config.toml
vocab_size = 16384
tie_embeddings = true
init_std_qkv = 0.0246
lr = 0.000429
beta2 = 0.95
warmup_steps = 297
steps = 13495
Each number is 128 + 32 x the weight over its row's rms, rounded and kept within 0 to 255. Layers, rows and columns count from 0. The size above them is the row's rms in percent of the matrix's.

# layer 4 attention output (transposed), 640x640, rms 0.031, rows 584-610, columns 512-639
size [102 112  98  96  98 117 109 116 114 111 109 107 117 110 113 116 101 102 105 103 109  95 110  97  96 115 105]
[[149 119 117 161 128  98 115 153 108 133 110  72 134 111 146 108  92 164 167 182 129 152 168 183 102 130 114 115 144 167 155 101 122 127  99 162 139  98 158 140 152 154 112 132 121 141 156 131 152 134 112 182 173  94 167 179 110 156 115 123 138 127 162 157  73 189  77 142  54 169 129 147 100 121 129  76 125 161 100 124 145 151 151 142 132 149 152  82 165 117 131 113 162  99 151 144 134 121 112 115 166  85  71 169  74 117 101 181 179 120 157  23 153 155  60 117 103 157 120 126  55 151 115 102  83  73 131 170]
 [129 110 182 142 111 151  69 124 115  98 129 174 123 148 124 134 108 160 164 141 121 145 122 150 134 106 108 171  99  76 110 125  75 111 174 116 124 154 135 147  93  87 123 109 118 129  91  76 128  67 101 134 140  99 130 109 130  80 185 111 159  91 119 106 132  81  88 130 146 133 118 113 134 130  97 149  86  95 185 166 100 157 165 186 101 108  85 132 186  93 171 138 138 161 126 143 155 109  94 104  96 159 179  96  87 195 120 168 170 120 130 120 112 159 104 169 144 114 113 142 164 134 170 133 100 180 166  62]
 [ 97 147 174 126 165 137 152 113 126 128 132  64 199 147 127  98 169 123 126 111 121  56 108  85 130 126 106 106 124 130 177 116  99 141 110 132 147  90 115  92 122 114  42  65 108 176 136 206 104 133 172 107 160  58  99  91 144 153 129 118  95 106 175 120 108 164 139 140 106 174 119  64 104 132 149  93 109  90 137 126 158 105  89  89 149 155 128 138  87 125 124  98 183 121 186 149 158 121 105 137 146 109 106 183 154 171 141 141  76  85  98 105 148 109 153 115 103 151 114 114  90 133 125 113 105 118  83 178]
 [ 93 129 163 129 131 114  83 132 133 188 138 109 172 115 118 114 120  97 157 141 136 151  72  90  87 115  62 100  86 121 151 173 109  63 110 170 136  76 198  97 179 105 121 116 136 199 152 163 114 125 163 101 165 165 133  86 162 148 159 193 132 122 151 186  74 120 125 113  96 164 179 126 135 116 153 106 135 117 145 123  94  93 158 104 118 123  95  99 167  75 121  90 180 106 124 142 127 105 148 135 139 108 167  80 171 185  88 160 142 161 139 125  95 145 125 126  94 132  87  94  65 140 101 111 112  95 117 163]
 [159 128  53 121 139 177  85 144 118 144 133 146 161 160 140 112  63 180 220 144 121 111  96 136 129 174 154 169 119 114 140 107 173 112 107 152  93 183 144 139 146 124 173 122 118  65 101 117 100 153 101 188  92 114 124 149  93 143 154 101 136  92  66 156 168 123 123  92  82  98 123 182 152 139 113  79 121 148 115 118 108 126 102 179 100 106 104 129 147  44 127 133  83 168  79  81 176 143 122 119 136 118 131  99 109 193  92 159 180 187  99 155 161 162 173 115 157 129 111 122 173 131 143 169 159 134 162  97]
 [157 148 125  92 107 159 104 155 111 137  97 117 191 132 123 117 144 180 123 164 132  91 102 146 133  94 113 146  92 147 110 118 106 101  40 100  99 145 111 155  75 118  52 169 165 102  84 137 159 113 176 120 101  98 160 133 141 101 205  62 102 129 135 139 136 137  85 156  63 150  74 109 113 129 167  65 160 113  98 141 101 106  74 179 136 111 186 121 146 100 146 105 124 173 134 136 153 163 104  89 129 159 115 151  86 125 131 132  96 160 108 120 159 166  99 102 159 101 145 160  99 183 145 129 166 168 186 131]
 [ 95  87 163  98  79 122  94 119 169 133 124 207  97 115 137 163 135 125  73  33 108  91 176 122 157 157 181 134  47  85  90 129 167  94  84 141 163 163 110  93 168 114 152 114 155  86 143 113 171 134 125 134 133 134 125 135 116 147 114 135 131 135  33 106 100 164 142 157 164  92 158 105 121 113 121 152 140 122 107  74 106 100  91 143 132 128 115 112  91 173  87  97 106 154 165 105  97  89 148 105 137 126 119  87 142  63 162 125 131 136 157 133  84  89  94 109 140 131 139 101 136 135  91 133 194 122 119 111]
 [116 122  51 157 108 112  86 132 144 139 137  62  93 138 140  82 116 150 167 130 119 127 164 136 107  61 136 134 118 106 202  90 119  89 118 116 121 126 153 110 135 130 154 117 123 145 116 137 153 112 127 174  84 176 133  87  95 134 107 114 124  84  28 126  64 158 121 105  49 129 128 139 127 146 173  61 110 150 134 107 115 160 112 152  96 119 138  85 147  53 148 116 127 114 123 117 148 116 134  91 143 152 116 134 104 167  98 171 152 149 162  88 161 131 122  32  82 131 114  83 106 123 152 142 102  49 124 184]
 [131  94 125 102 116 175 120 133 117 127  83 148 112 140 116 144 124 112 138  84 130 111 110 165  99 193  92 110 138 106 124 185 155  87 197  90 156 147 124 139  38 150 180 130 103 141 148 136 156 160 119 163  86 194 151 181 125 128 148 133  89  72 157 143 143 141 142 128 156 189 107  61  76 104 124 107 141 119 106 159 168 119 148 166 130 144  50 168 132 157 122 144  75 194 103  74 138 137 173 128 148 112 128 126 122  83 172 146 101 153 143 120 115 146 218 160 129  87  83 114 148 107 142 111  72 190 118  22]
 [117 143 112 175 102 143  87 124 135  95  27 145  86 125  87 149 163 148 118 120 110 142 185 144 169 133  98 154 121 159 181  89 148 134 191 100 199 124 126 136 107 137 196 136  95 136 133 105 139 132 136 117 133 125 137 177  79  80 100 123 128 161 139 110 156 175 111 132  80 176 136 122 155 179 113  77 161 146 115 111 123 187 117 153 137 190 128 140 118 171 128 115 151 158 133  70 139 103 116  69 139  90 132 164 149  51 152 119 123 152 154  84 148 182  96 148 162 127 133  86  87 127 150 159 144 170 121  49]
 [151 148 109 111 179 183  98 118 104 141  92 151 165 139 161 147  89 121 144 114 122  75 166 114 148 171 106 130  77 140 142 114 149  84 100 111 152 167 102 140 165 114  92 118 106  67 100  81 107 156  90 125 133 116 155 157  77 175 103  94 138 156 110 107 111 118 131 158 204 112 107 122 103 164  67 150  94 171 137 136 125 123  87 163 167 141 105 148  68 127 128 118 106 126 133 199 144 127 118 121 121 139 140 113 177 127  87 153 181 123 120 186 133  43 136 140 146 144  96 138 202  87 182 143 150 106 146 120]
 [110  95  99 144 115 107 113 111 121 132 118 140  80 121 105 214 153 116 106 165 113 189 162 107 122  59 110  96 172 109 122 129 112 113 169  66 128 119 136 136  90 130 143 117 104 190 137 121 157 144 118  83 108 146 139 208 156  77 136 167 140 156 108  96 117  97 159  81 127 144 127 107 156 152 175 192 132 100 153 140 119 180 202 133  93 152 112 124 122 111 134 155 157  83 133 113  92 118 137 179 116 119 108 153 155  68 114  94 103 105 147 140 123 120 171 111 142  95 186 106 179 102 165 123  83 150 122 157]
 [126 141 133 118 144 127 134 156 154  88 124 104 141 189 128 143  90  71  94 152 127 124 158 149 128 114 121 139 153 144 110  90 108 206 117  92 176 152  99 107 172 104 145 163 129  87 164 109 131  98  76 105 247  88  88 159 102 116 106 167 203 172  83  85 120 134 132  80 174 122 141 198 146 122 115 164  94 162 174 113 101 206 187  51  93 125 164  72  88 115 119 136 160  92 123  92 117 139 141 161 127 103  75 109 123 150 140  75 121 118 125 181 117 104  71 173 119 149 162 146  86 120 162 162 161 140 102 176]
 [141 142 168 164 177 140 108 122  88  81 164 133  77 172 109  90 142 138 174 165 122 167  74  79  71 108 139 127 187 155 105 171 100 188 138 111  75 160 108 150 163  81 137 100 104 107 157  93 110  62 132 141  87  50 121  85 167 106 152 147 122 103 167 164 193  87 142 148 117  74  95 121 114 124 141 126 131 139 112 146 189 100 143 126 172 165 164 178 183 104 162 104  88 135 160 161  98 136 103 114 106 155 131 129 101 204 130 160 115 137 132 125 119 118 159 175 172 138 139 140 144 103 188 134 125 152 196 121]
 [ 78 133  96  85 124 174 114 133 124 154 120 127 183 160 123 140 179 164  89 108 127 109 110  94 175 168 112 116 120 174 124 152 158  95  84 112  90 139  98 109 181 104 122 138 110 119 157 163 161 183 133 106  87 139 131 111 143 121  86 120 146 139 138 131 153 180 157 129 149 159 137 102 133 135 161  79 159 157  90 117 121 118  25 125 155  94 151 102 110 125 113 131 145 201 123  68  94 105 121 117 100 154  93  86 135  62 124  71  89 124 111 146 187 121 172  80 187 140 135 108 115 161 102 145 167 163 130  99]
 [101 120 107 102 147 184  92 164 128 110 133 147 195 188 117 145 146 178 176 101  98 138 132  90 140 173  94 126 162 170 121  87 148 138 135  94 113 184 119 145 169  85 161 114 100 112 133  70 148 153  67 143 172  40 141  90 122 158  41 124 170 105 160 130 178 165 152 101 182 131  99 103 169 116 103 133  89 173 129 115 124 124  87 148 111 103 132 126 104  78 140 133 154 160 113  95 109 152 116  91 122 116 102  83 120 101 113 140 170 113 103 161 147 156 141 148 147 122 130  78 184 106 160 165 135 153 143 124]
 [125 168 121 117 145 175  62 122  85 121 147 108 159 105 117 145 154 149 135 220 109 143  84 121 109  95  89 141 113 185 132 146 102  55  85  96 136 119 133  98 167 117 103 162 147 127 149 110 144  88 176 152  88 136  93  94 168 120 131 131 132 136 113 180  96 181 145 133 106 150 111 163 166 102 162  72 145 169  93 160  87  97 102 186 161 125 153 120 171  94 126  44 152 132 165 147 136 112  46 117 106 100 128  78 137 150 123  94 135 137  95  98  96 141  95 135 141 149 116 126 101 139 148 150 161 147 124 118]
 [102 169 130 134 170 110 188  62 130 136 106 135  96 151 177 126 141 153  99 116 135 131 150 122  74 124 149  81  97 119 168  96 156 157 135 199  85 119 109 101 135 128 124  84 140 137 150 176 116 164  71  71  83 206 140 122 141 119  78 123 115 174 151 110  89  66  94  94 210 121 178 119  88 123 126 210 139  91 107 133  73 182 165 101 188  82 153  86 124 147 125 133 117 148 133 132 121 154 161 138 137 148 168 133 184 124  97 140 106 134 153 155 163 105 169  80  90 102 172 140 190 142 105  94  72 109 121 154]
 [162 110  84  85  97 133 160 148 146 137 166  69 194  95 125  96 104 114 126 190 132 118 150 170 145 179 129 165 173 127 114  41 170  90  67  83 152 107 151  91 168 123 124 177 128  97 143 155 119 185 151 180 138 139 128 170  97 156  81 125 139 161 130 103 112 143 140 109 162 140 143 128 129 120 142 106  79 134 138 149 152 164  70 101 102  73 172 107  84  65 127 103 142  73 107 135 117 143  95 171 122 139  79 121 126 116 124  80 141 126  96 139 150  91 126  97 103 158  91 147  97 137 132 131 137  93  94 171]
 [ 98 133 162  95 121 178 161 118 181  53 151  97 199 168 146 104 157 127 101 115  99  97 102 159 119 173  47 128 147 154 103 106 146 193 126  84 143 137 112  87  77 170  80 142 141 116 100 112 146 155 157 100 109  89 122 151 118  91 119 135 120 119 178  82 162 141 115  79 155 153 113  61 104  79 124  86 108 116 102  84 167 121 130  72 146 104 143 103  83 140 164 121 196 129 178  58 155 155 114 188 186 108 125 152 105 156 141 131 142 159 119 116 184 145 115 167  94 118 123 122  92 137 127  90 135 136 131  90]
 [101 144 100  96  87 167 159 126 120 128 176 129 125 161 130  80 131 161 142  70  95  83 203 154 130 147 103 149  95 134 147  61 188 137 164  71 148 193 130 113 127 104 120  93 182  78  74  89 105 128 105 140 114 128 129  61  83 144  77 114 101 143 114 113  99 145 135 128 217 119 108  26 105 108 142 111  84 126 191  74 124 153 114 127 136  69 146 112  69  86 144 133 134 124 152 167 160 133 108  83 137 157  94 141 141 120  82 183 185 148 146 165 147  94 117 102 136 143 155  88 178 131 153 150 158  56 121 101]
 [ 97  98 116 156  96 148 140 111 143  83 107 173  93  99 117 130 129 134 148 109 125 156 190 147 135 122 154 125 106  90 180 117 181 154 164 134 168 141 136 125 100 124 241 116 124 119  99  80 111 146  78  99 136 153 115 159 103 124  87 134 122 170  75  99  91  86 119  95 149 130 144 168 154 154 101 177  81 129 145 134  51 205 174 149 104  61  89 112 127 155 135 158 127 119  84  97 160 122 148 113 175 146 134  77 130 115 117 144 185 138 115 152 110 140 145 161 102 132  84 123 182  96 131 158 114 110  97  71]
 [ 93 107  76 153 154 135  55 167  96  92 129 147  96 202  86 100 117 121 190 134 143 167 119 166 157 158  94 114 147 177 159 179 104 134 142  93  90 138 122 129 164 115 138 127 112 145  69  82 164 106 143 145 145  94 143  65 102 151  79 135 106 119 104 194 161 138 147 124  52 170 119  95 121 153 136 103 152 187 123 153 145  95 138 147 159 155 144 117 166 104 119 148 104 146 153 135 108 125 147 118 109 138 101 124  88 165 108 143 160 143 101  98 154 139 106 149 151 116 155 130 130 163 176 121 154  86 125  57]
 [144 184 154 179 160 144  82 144  90 174 110 106 127 155  70 108 120  84 204 194  95  93 124 136 146  76 150 141 143 169 148 116  84  96 149 107 118 164 128 137 136 108 125 129  80 122  72 113 100  54 173 117  99 107 105 125 126 127 151 127 104  98 157 139  82 184 144 143  67 138 122 164 134 178 151  55 122 159 154 142 125 125 100 176 105 171 117 154 124  69 171 129 152 103 126 147 177 104 106  55 112 149 139 132 102 200  97 141 174 125 150  82 162  93 103 130 161 142 137  78 102 143 200 169 144 124 123 130]
 [150 105 162  91 139 133 145 137 159 104 114 169 162 179 147  65 133 146 148  82 164 124 129 110 112 183 117 114  92 126 119 100 101 200  93 125 129 153 102 121 149 101 145 116  83 112  77 128 138 141  82 123 198 106 120 130 116 113 110  97 117 138  64 133 171  97 179  97 142 110  97 138 129 164 107 161  83  89 151 140 151 115  89 141 122 130 155 111  99 130 149 147  95 168  99 117 146 167 147 130 123 141 147  96  94 129 115 149 142 143  77 149 183 217 162 146  98 140 132 130 217 129 151  90  91 156 151  91]
 [134 130 130 183  94 147 109 128  93 123 106 141  26 101 120 136 138 162 139 213 109 150 143 143 131  91 148 174 151 116 162 101 151  95 168 118 156 107 138 165  80 179 179 134 142 139 114 113 118  93 169 156  42 139 124 145  87  93 169 135  81 124 137 118 159 134 108 137  96 123 164 157 146 124 150 108 141 160 117 155 121 142  63 196 117 106 114 141 169 100 140 114 112  88 145 139 162 108  65 125 137 141 167 134 113 153 126 139 128 128 158 121 115 148 101 131 128 147 112 156 120 130 173 140 119 152 106  92]
 [167 127 114 112 172 173 144 126 143 134 117  61 162 124 113 189 120 148 114 164  95  74 116 138 132 101 130 110 193 143  95  87 110 158 122 102 143 134 121 130 148 132  85 138 132 128 185 160  87 140 112  83 173  89 152 170 102 128 165 136 143 124 248  91  92 174  92 124 176 168 121 160 135 117 157  87 130 162 137 120 115 158  99  94 108 135 152 126  67 102 168 124 172 127 117  75 123 138  75 133 147 126 102 151 111  81 131 129 126  81 147 160 154 104 161 108 151 141 120  95  70 121 141 159 151 141 113 169]]
# layer 4 attention value, 640x640, rms 0.0378, rows 585-611, columns 512-639
size [106  93  95  93 115 107 112 110 108 107 104 114 104 109 111 100 100  99 102 106  94 105  93  91 111 103 103]
[[115 135  96 152 122 171 178 101 177 156 104 134  94  89 115 136 153 161  96 150 150 158  91 128 180 176  93 121 135 128 149  87 160 129 111  92 133  83 137 175 123 175 113 142 160 179 172 214 173  92 113 138 132  91 134 123 143 126 135 121  87 185 124 167 117  84  39 114 106  90  59 138 169 111 163 115 116  85  84 144  89 152 136  49 131 153 163 133  77 165 119 107 153 129 126 122 119 167 159 142 135 130 157 199 173  90 141 166 131 132 139 169 138 142  76 128 159 143 121  88 147 116 127 141  62  67 106 210]
 [133 126 157 134 128 168 122 141  72 155  85 160 143 143 144 151 183 146 133 137 120 141 164 102  86 162 115 104 125 133 112 129 124 112 114 131 122 127 146 141 135 112 128 153 140  70  95  88 118 147 123 102  93 201 124 121  77 145  47 161 165 141  45  80 159 129 149 139 136 107 157 177 124  90 121 154 171 124 111 153 147 130 140 108 159 116 163 122 140 143 137 175 145 117  56  97 129 124 120 163  99 129 134  77 114 119 177  81 154 156 115 125 123 121 186  85  95 117  64 138 143 155 105 202 134 128 116  80]
 [177 125 167 116  67 183 153 154 137 115 138 112 113 151 151 142 124 122  86 126 109  65 174 121  89 155  67  80 106 101 134  56 144 169 130 121 112 175 100 136 124 130 112 211 156  54 120 122  89 158 128 122 130 132 146 181  95 154 129 137 162  92 106 112 224 127  79 124  91  68 100 115 158 109 102 152 135 130 142 116 186 151  83 143 119 125 107  60 125 169  87 154  51 142 132  69 133 102 158 176 100 165 128 122 117 145 134 132 110 114 128 139 139  56 153 129 171 158 150 117 148  85  96 171 115 133 130 139]
 [139 126 139  63 168 159  96 157 138 108 183 153  80  94 137 145 120 130  61 116 115 176 141 149  90 114 101  86 145 108 100 172 121 117 112 140 154  93 136 105 114 103 109  97 106 145 111 120 157 153 100 105 180 151 153 166 149 105 191 134 125 158 185 102 138 146 119 104 143 143  65  52 100 118 113 158 141 148 120 125 144 135 164 158  83 112 132 108 132 155 135  82 165 155 175 139 127  96 127 118 172  67 150 181 222 112  73 147 109 110 158  98 116 184 137 102 164 113 201 114  71 176 112 120  93 113 145 135]
 [141 121 135 130 140 116 168  92 142 133 160 178  53 155 118 120 147 158 137  97 145 217  97 154 151 155 113 126 133  88  98 106 165 183 119  92 193  50 168 123 102  79 181  77 173 174 148  79 158 147 114 143 170 166 142 130 113 119 106 134 111 125 156  83 106 107 170  76 182  73 136 206 176 131 152 129 111 124  93 116 128 167 211  76  87 101 128 120 169 154 108 123 119 112 154 138 135 138 176 136 133 124 160 139 203  75  81 106 158 120 120 126 123 122 170  69 106  72 100 142 132 108 173 135  99  97 148 135]
 [101 115 170 128 109  81 124 110 153 141 162  57 139 163 152  75  15 110 146 222 131 144 130 126 157 127 166 193 206 155 186 137 120 101 178 186  70 149  97 133 126  97 136 182 128 160 150 164 139 122  87 149 149 164  53  96 122 148 114 118 141 113 162 105 100 128 107 154 109  70  91 156 178 136 146 123 100 115  77 158 189 103 105 143 152 166 101 130 153 125 127 151 117 123  96 137 132 154 100 124 100 117 131 125 108 147 136 183 121 128 160  39 127 147  83 129 132 138 125 105  71 118 154 121 136 138 156 176]
 [173 111 121  75 158 163 158 178 152  93 103 157 105 120 126 130  95 153 117 125 129 121 153 138 119  86 191 112 140 138  71 139 166  85 128 161 156 102 145 156 100  94  82 115 132 108 159 143 146 134 137 133 159  61 117 153 165 141 121 132 191 117 163 106 178 160 119 110 151  62 129 150  69  90 104 145 128 135 131 117 128 145 109 151  83 118 179 170 131 157 125 107 166 121 132 108 125 128 125 130 174 135 125  70 206 129  91 101 109 130 125 136 112 162  90 146  90 150 143 136 140 141 187  92 144  99 115  90]
 [ 92 106 106 133 123  94  93 123 127  89 202 151 103 176 131  81 142 132 101 124 152  89 130 129 128 102 149  86 160 141 149  94 114 158  71 168  82 157 119 163 162 165 116 128  78 143  59 121 154  91 107 130 151  89 189 139 128 130 137 109 155 138 140 139 128  75 208 130  80  81 111 109 141 178 156 151 118 149 129 125 157  73  96 118 109 109 151 130 104  52 136 109 122  86  66 150 138 101 111 107 145 139 148 147  64 177 126 149  91 122 151 144 125 107 145 129 123 120 147 147  72 183 120 129 164  76 105 177]
 [143 123 128 142 131 116 108 127 119 174 194  92 139 142 116 108 138  90 136 158 126 114  87 121 178 123 189 202 116 189  94 174 188 140  79 138 111 132 119 143 170 112 155 121  90 138 142 179 133 141  95 159 138 137 123 120 178 126 106 115  55  69 188  99 131  78 120 106 152  83 173  92 190  94 174 132 132 134  95 132 140  99 116 114 150 123 167 111  80 131 179 156  54  81 155 140 128 125  91 103 140 122 149 117  90 107 135 138 132 138 146 156  99 117  89 111 104 177  96 134 160 118  89 116 164 127 171 111]
 [122  93  82 136 129 111 151 146 120  94 158 147 120 115 117  80 101 120 136 100  92 146  88 131 112 143 142 139 179 169 126 112 140  97 112 118  80 111 102  76 127  98 115 103  94 171 164 198  77 154 152  59 120  70 138 125 158 124 139 174 145 108 164 146 162 104  73 153  85 103 194 124 158  75 141 114 131 109 146 164 158  69 101 127  98 117 158 111 151 163 113 153 173 133 120  86 132 126 151 136  73 112 255 202  84 126 177 132 115 133 128 124 114 148 105 138 153 113 142 137  75 135 117 117 163 103  79 138]
 [135 149 117  80 157  96 166 132 134 108  89 120 146 118 120  84 109 155 122 123 156 105 132 161 123 104 175 127  37 128 141 158  69  97 133 168 131 127 109 144  98 130 109 130 104 103  78 113  89  96 140 211 137 105  69  92 114 161 100 109 106 119 143 103  93 143  72 138  83 122  78 106 130 129  92  95 134 155 158 120 134 134  73 120 125 108 167 167 107 107 135  73 196 149 219 206 135 160 113 168 102 133 136 104 124 185 129 152 118 135 133 134 146 141 136 112 154 143 126 121 130 148 121  95 137 135 137 159]
 [144 123 160 109 148  99 128 155 116 159 119  87 130  83 106  91 188 123 135 149 152 149 155  98 139 169 112 144 133 119 171 102 166  71 156 112  95 158 103 192 115  91 193 103 135 185  97 146 127 140 171 159 113 110 109 121 136 125 131 136  97  69 113 188 135  88  60 189 130 186 124  87 142 156  87 139 112  98 170 112 109 128  10 152 132 125  97  88 131 141 133 141 135 201 141 182 116  86  80 144  89 191 123  76 165 101 108  87 142 129  90 100 125 146 110 106 154 131 132 116 191 103  62 112 130 137 154  83]
 [110 142  70 111 112 162 137 119 139 165  51 126 141  58 150 100 164 140 141 144 161 136 116 124 138 180 134 113  97 102 126  95 183 112 206 104 177  69 138 153 137 163 132 121 217 131 114 106 121  69 123 133 118 130 172 158  64  97 133 104 101 130 103 175 152 170 101 146 121 173 137 104 119 146 114 105 137  72 152  98   0 132 145  91 155 106  90 110 147 152 151 174 139 130  95 105 117 118 129 141 150 133  88 131 171 125 171  91 177 113 151 150 138 134 127  83 113 131 100 134 126 125  99 149  84  94 125 114]
 [168 130 153  82  99  49 155 138 122 157  92 143 164 148  93 128  96 119 159 175 104 168 155 190  85  90 176 129 150  90  94 145  64 129 105 176 132 113 111 148 124 101 124 158 136  95  55 101 133 104 107 139 191 161 146 160  94 111 163 125  99 101 184  72 119 120 149  94 141  68 157 155 121 164  92 111 160  96 103 113 188 119 125 145 126 119 103  65 137 131 139 133 172  96 147 181 128 116 151 135 125 127 166 112  78 154 161 113 137 135 111 107 114 128 136 103 106 128 103  76 130  88 133 176 159 142 133 153]
 [126 106  83 126 135  80 110 152  81  80  96 129 121  66 103  80 141 113 102 154 134 149 116 166 155 136 131 148 150  95 146 154 127 110 135 124 123  84  74 128 157 127  86 101 115 156 124 199 104 100 164 105 120 148 205 163 123 118 138 162 104 141  99 118 151 141 102 137  96 154 131  88  76 107 101 131 128 134 142 160 144 132 152 170 130 107 175 119 140 135 113 110 157 181 151 130 130  93 117 135 125  75 159 127 121 184 157 138 161 107 120 103 117 122 120 116 134 128 121 114  82 127  90  86 140 159 148  62]
 [150 178 160 106  89 113 173 110 134 116 130 154  98 122 131  85 108  91 144 141 125 168 136 176 130 129 111  88  91 126  82 116 160 133 139  99 200  85  96 172 133 124 151 100 130  95 119 135 104 126  85 112 169 120 144 139 115 110 116 166 117 114 137  67 198  68 113  81 164  69 113  88 170 139 103 127  72 120 117  95 160 135  92 127 134 106 161 110 149 158 110 185  79 100 177  90 145 109 218 119 151 166 157 128 110  85 115 154 132 124 145 138 115 147 142  97  99 110  95 125 117 106  87 184 100 106 172  76]
 [150  75  95 145 134 106 125 151  94 182  97 126 146 170 137 162 138 143 149 107 169  92 157 118 116 149 138  91 161 135  96 138  67  75  89 135  72 149 152 191 129 144 109 126 112 125 169 118 115 136 147 174 119  87 108 161 164 129 155  79 120 150  91 147  82 169 184 147  98 180  83 122  90 118 177 117 154 136 144 172 152 127  99 157 143 150 137 126 145  78  97  63 159 170 126 111 127 147 113 166 124  47 129 103 106 127 152 124  93 141 109 134 124 125  91 153 123 131 112 127 122 144 106 195 151  91  89 182]
 [138 124 167  68 233  89 120 173 143 111 138 170  93 114 112 108 117  61 114 161  83 172 146 157 110  88 108 142  81 101 133 158  34 173 172  69 146 123 113 105 110 103 126 128 134 120 120 106 151 119 148 145 164 148 136  94  97 139 177 167 154 148 159  94 115 132 137 173 129 127 138 125 124 134 122 125 126  94 139  91 135  99 106 170 112 116 151 142 110 132 146 108 121 189 174 194 125  92 151 109  98 226 103  89 193 132  67 113 160 128 125 119 130 150 147  91 151 143 173 160 178 128  89  94 143 180 131  68]
 [100  94 113 126 105 122  68  91 109 112 142 173  76 108 113 113 135 119 130 160 129 155 159  85 140 162 139 152 133 105 131 117 105 146 121 143 113 143 148 132  82  90 113 131  60 155 107 107  86  65  84 187 153 141 194 145 106 137 116 127 127  99  92 123 143  35 157 128 106 117 147 147 194 161 137 103 149 146 128 141 154 176  89 112 135 129 153 140 100 164  83 139  32 155  83 152 108 105  88 126 101 131  74  85 150 122 144 123  75 132 151 141 118 124 122 115 150 155 104 106 157 103 130 128 154 139 151 131]
 [147  97  88 121 227 127 105 152 140 110  81  99 125  56 119  56  82 113  76 167 132 139 124 122 145 110 183 128 213 133 165 116 102  62  96 147 121  75 117 107  76 110 108 150  73 198 157 155 127 122 126 131 123 127 181 114 184 161 170 154 119 151 157 123 148 126  67 122  76 112 108 184 112 148 142 154 159 108 126 185 137 153 167 133 119 120 152 141 160 162 149  79  75 158 100 145 108 124 120 151 115 106 144 150 155 134 181 117  95 152 127  83 123 216 126 195 133 151  96 128 113  93 163 115 189 154 113 131]
 [122 119 108  83 159 111 155 166 147 174 157  56 160 119 142 157  99 124  76 137 151 121  77 116 174  78 157 155 179 127 149 116  84  88  71  95  59 107 132 163  99 173  76 123  92 170 151 177 144 153 119 156 101  96 107 117 167  91 183 113  96 153 137 160 111 189  68 126  93 162 102  85  93  99 151 119 136  56 101 144 160  65  86 159 113 167 190 138  98  56 167  67 120 143 128 166 122 194  88 139 138 101 114 178 126 128 106 143 102 135 147  78 140 135  85 145 132 144 197 165 111 114 181  72 153 129 129 207]
 [179 161 215 119  95 130 138 103  76 100  86 118 132  78 137 159 114 118  89 126 123 119 205 147 122  98 101 142 108 118 113 108 164 111 105 183 178 154 160  95 152 114 145  63 137 101 143 134 155  89 139  63 143 134 152 157 107 133 131 152 134  52 153  95 178 140 148 111 171  61 255 125 105 109  91 149 129 115 153 135 139 155 125 108 100  82 109 113 120 172 101 109 129  80 102 101 129 123 146  95 149 117 108 116 156 109 185  76 144 155 129 204 124  84 110 138  86 141 108 170  99 109 144  67 157 165 157 121]
 [127 166 104 137 164 152 177 123 160  72 101 187 145  42 133 126 186 124  98 120 106 168 152 133 116 122 137 139 126 121 175 118 160 130 134 128 152  62 102 102 120  92 153 114 205 112 109 149 136 150 150  79  98 151 143 137 123 109 147 167 135 100 122  62 165 103  94 152 177 101 150  94 144 104  97 150 122 115 136 104 117 157 164 116 121  87 155 103 115 136 113 141 168 122 142  78 124 137 163 145 135 146 182 171 165  43 146  96 141 133 134 156 140 138 170  64  90  96  28 120 199 104 119 145 117  97 136  74]
 [139 107 130 149  92 126 105 111 132 175  97 107  83  88 111 189 126 158 111 119 212 143 102 154 170 124 132 185 194 185 104 126 123 127 119 116 109  56 117 143 159 145 111  60 121 177 139 144 148 121 114 101  78  88 100 105  81 130 178 118  44 162 106 100  85 130 112 121 106 193 114 117 168  99 135 117 170  74 124 138  98 116 133 114 105 140 106 133 148 128 110  90 138 156  96 116  94 157 113 174 107  75 112 108 174 134 178 110 144 127 114 183 126  91  96 112 130 106 147 152  46 134 118  88 160  68 151 219]
 [ 98 179  98  68 177 170 145 147 157 110 171 150 119 151 106 120 143  94 106 137 119 135 123 158 132  73 125  72  83 148  91 195 116 154 133 129 125 116 133 125 133 126 136 104 116 129 115 139 132 105 138 159 180 121 160 100 155 130 116 113 130 171 153 135 123 132 126 142 145   0 113  84  97 116 153 144  95 130 144 143  50 132 162  98 125 126 222 171 102 126 134 175 110  79 177 138 135 133 136  26 141 139 111 182 126  66 113 195 121  99 153 156 132 133 143 134 134 135 112 141 119 139 131 100  93 148 165 141]
 [112 108 140 103 189  92 121 149 111  86 117 214 143 126 115  61 209 121 115 104  70 162  87  93 124 116 114 114 104  74  99 112 114  45 111  59 108 122 106  92  86  99 147 119 169 129  42 123  97 158 166 181  85 180 189 130 136 142  83 145 161 103  90 129 162  99 137 171  80 109 150 142 136 159 125 126 121 179 112 121 120 156 102  97 171 126 177 134 113 121 144 127 130 215 138 197 145 112 113 137 123 118 108 124 174 123  81 106 134 125 115  64 127 175 193 110 149 158 105 116 191 158  92 146 110 149 115  67]
 [145  88 100 142 135 102 139 118  67 126 177 189 103 118 122 162 165 136 141 133 124  96 150 126 158 103  73  67  74  79  62 136  58 126  95  91 108 180 142  79 114 116 148 146 151  99  81 104 108  94 178 178 113 123 175 184 154 148  97 152 126 168  80 171 141  63 216 116 107 104 132 158 131 177 142 128 153 172 133 141 121 162 156  97 142 119 180 143 109 109  96 144 137 140 133 144 119 158 132  92 150 131 163 108  84 177 128 138 157 125 173 149 123  69 153 137 143 157 112 123 160  83 139 198 132 123 150  90]]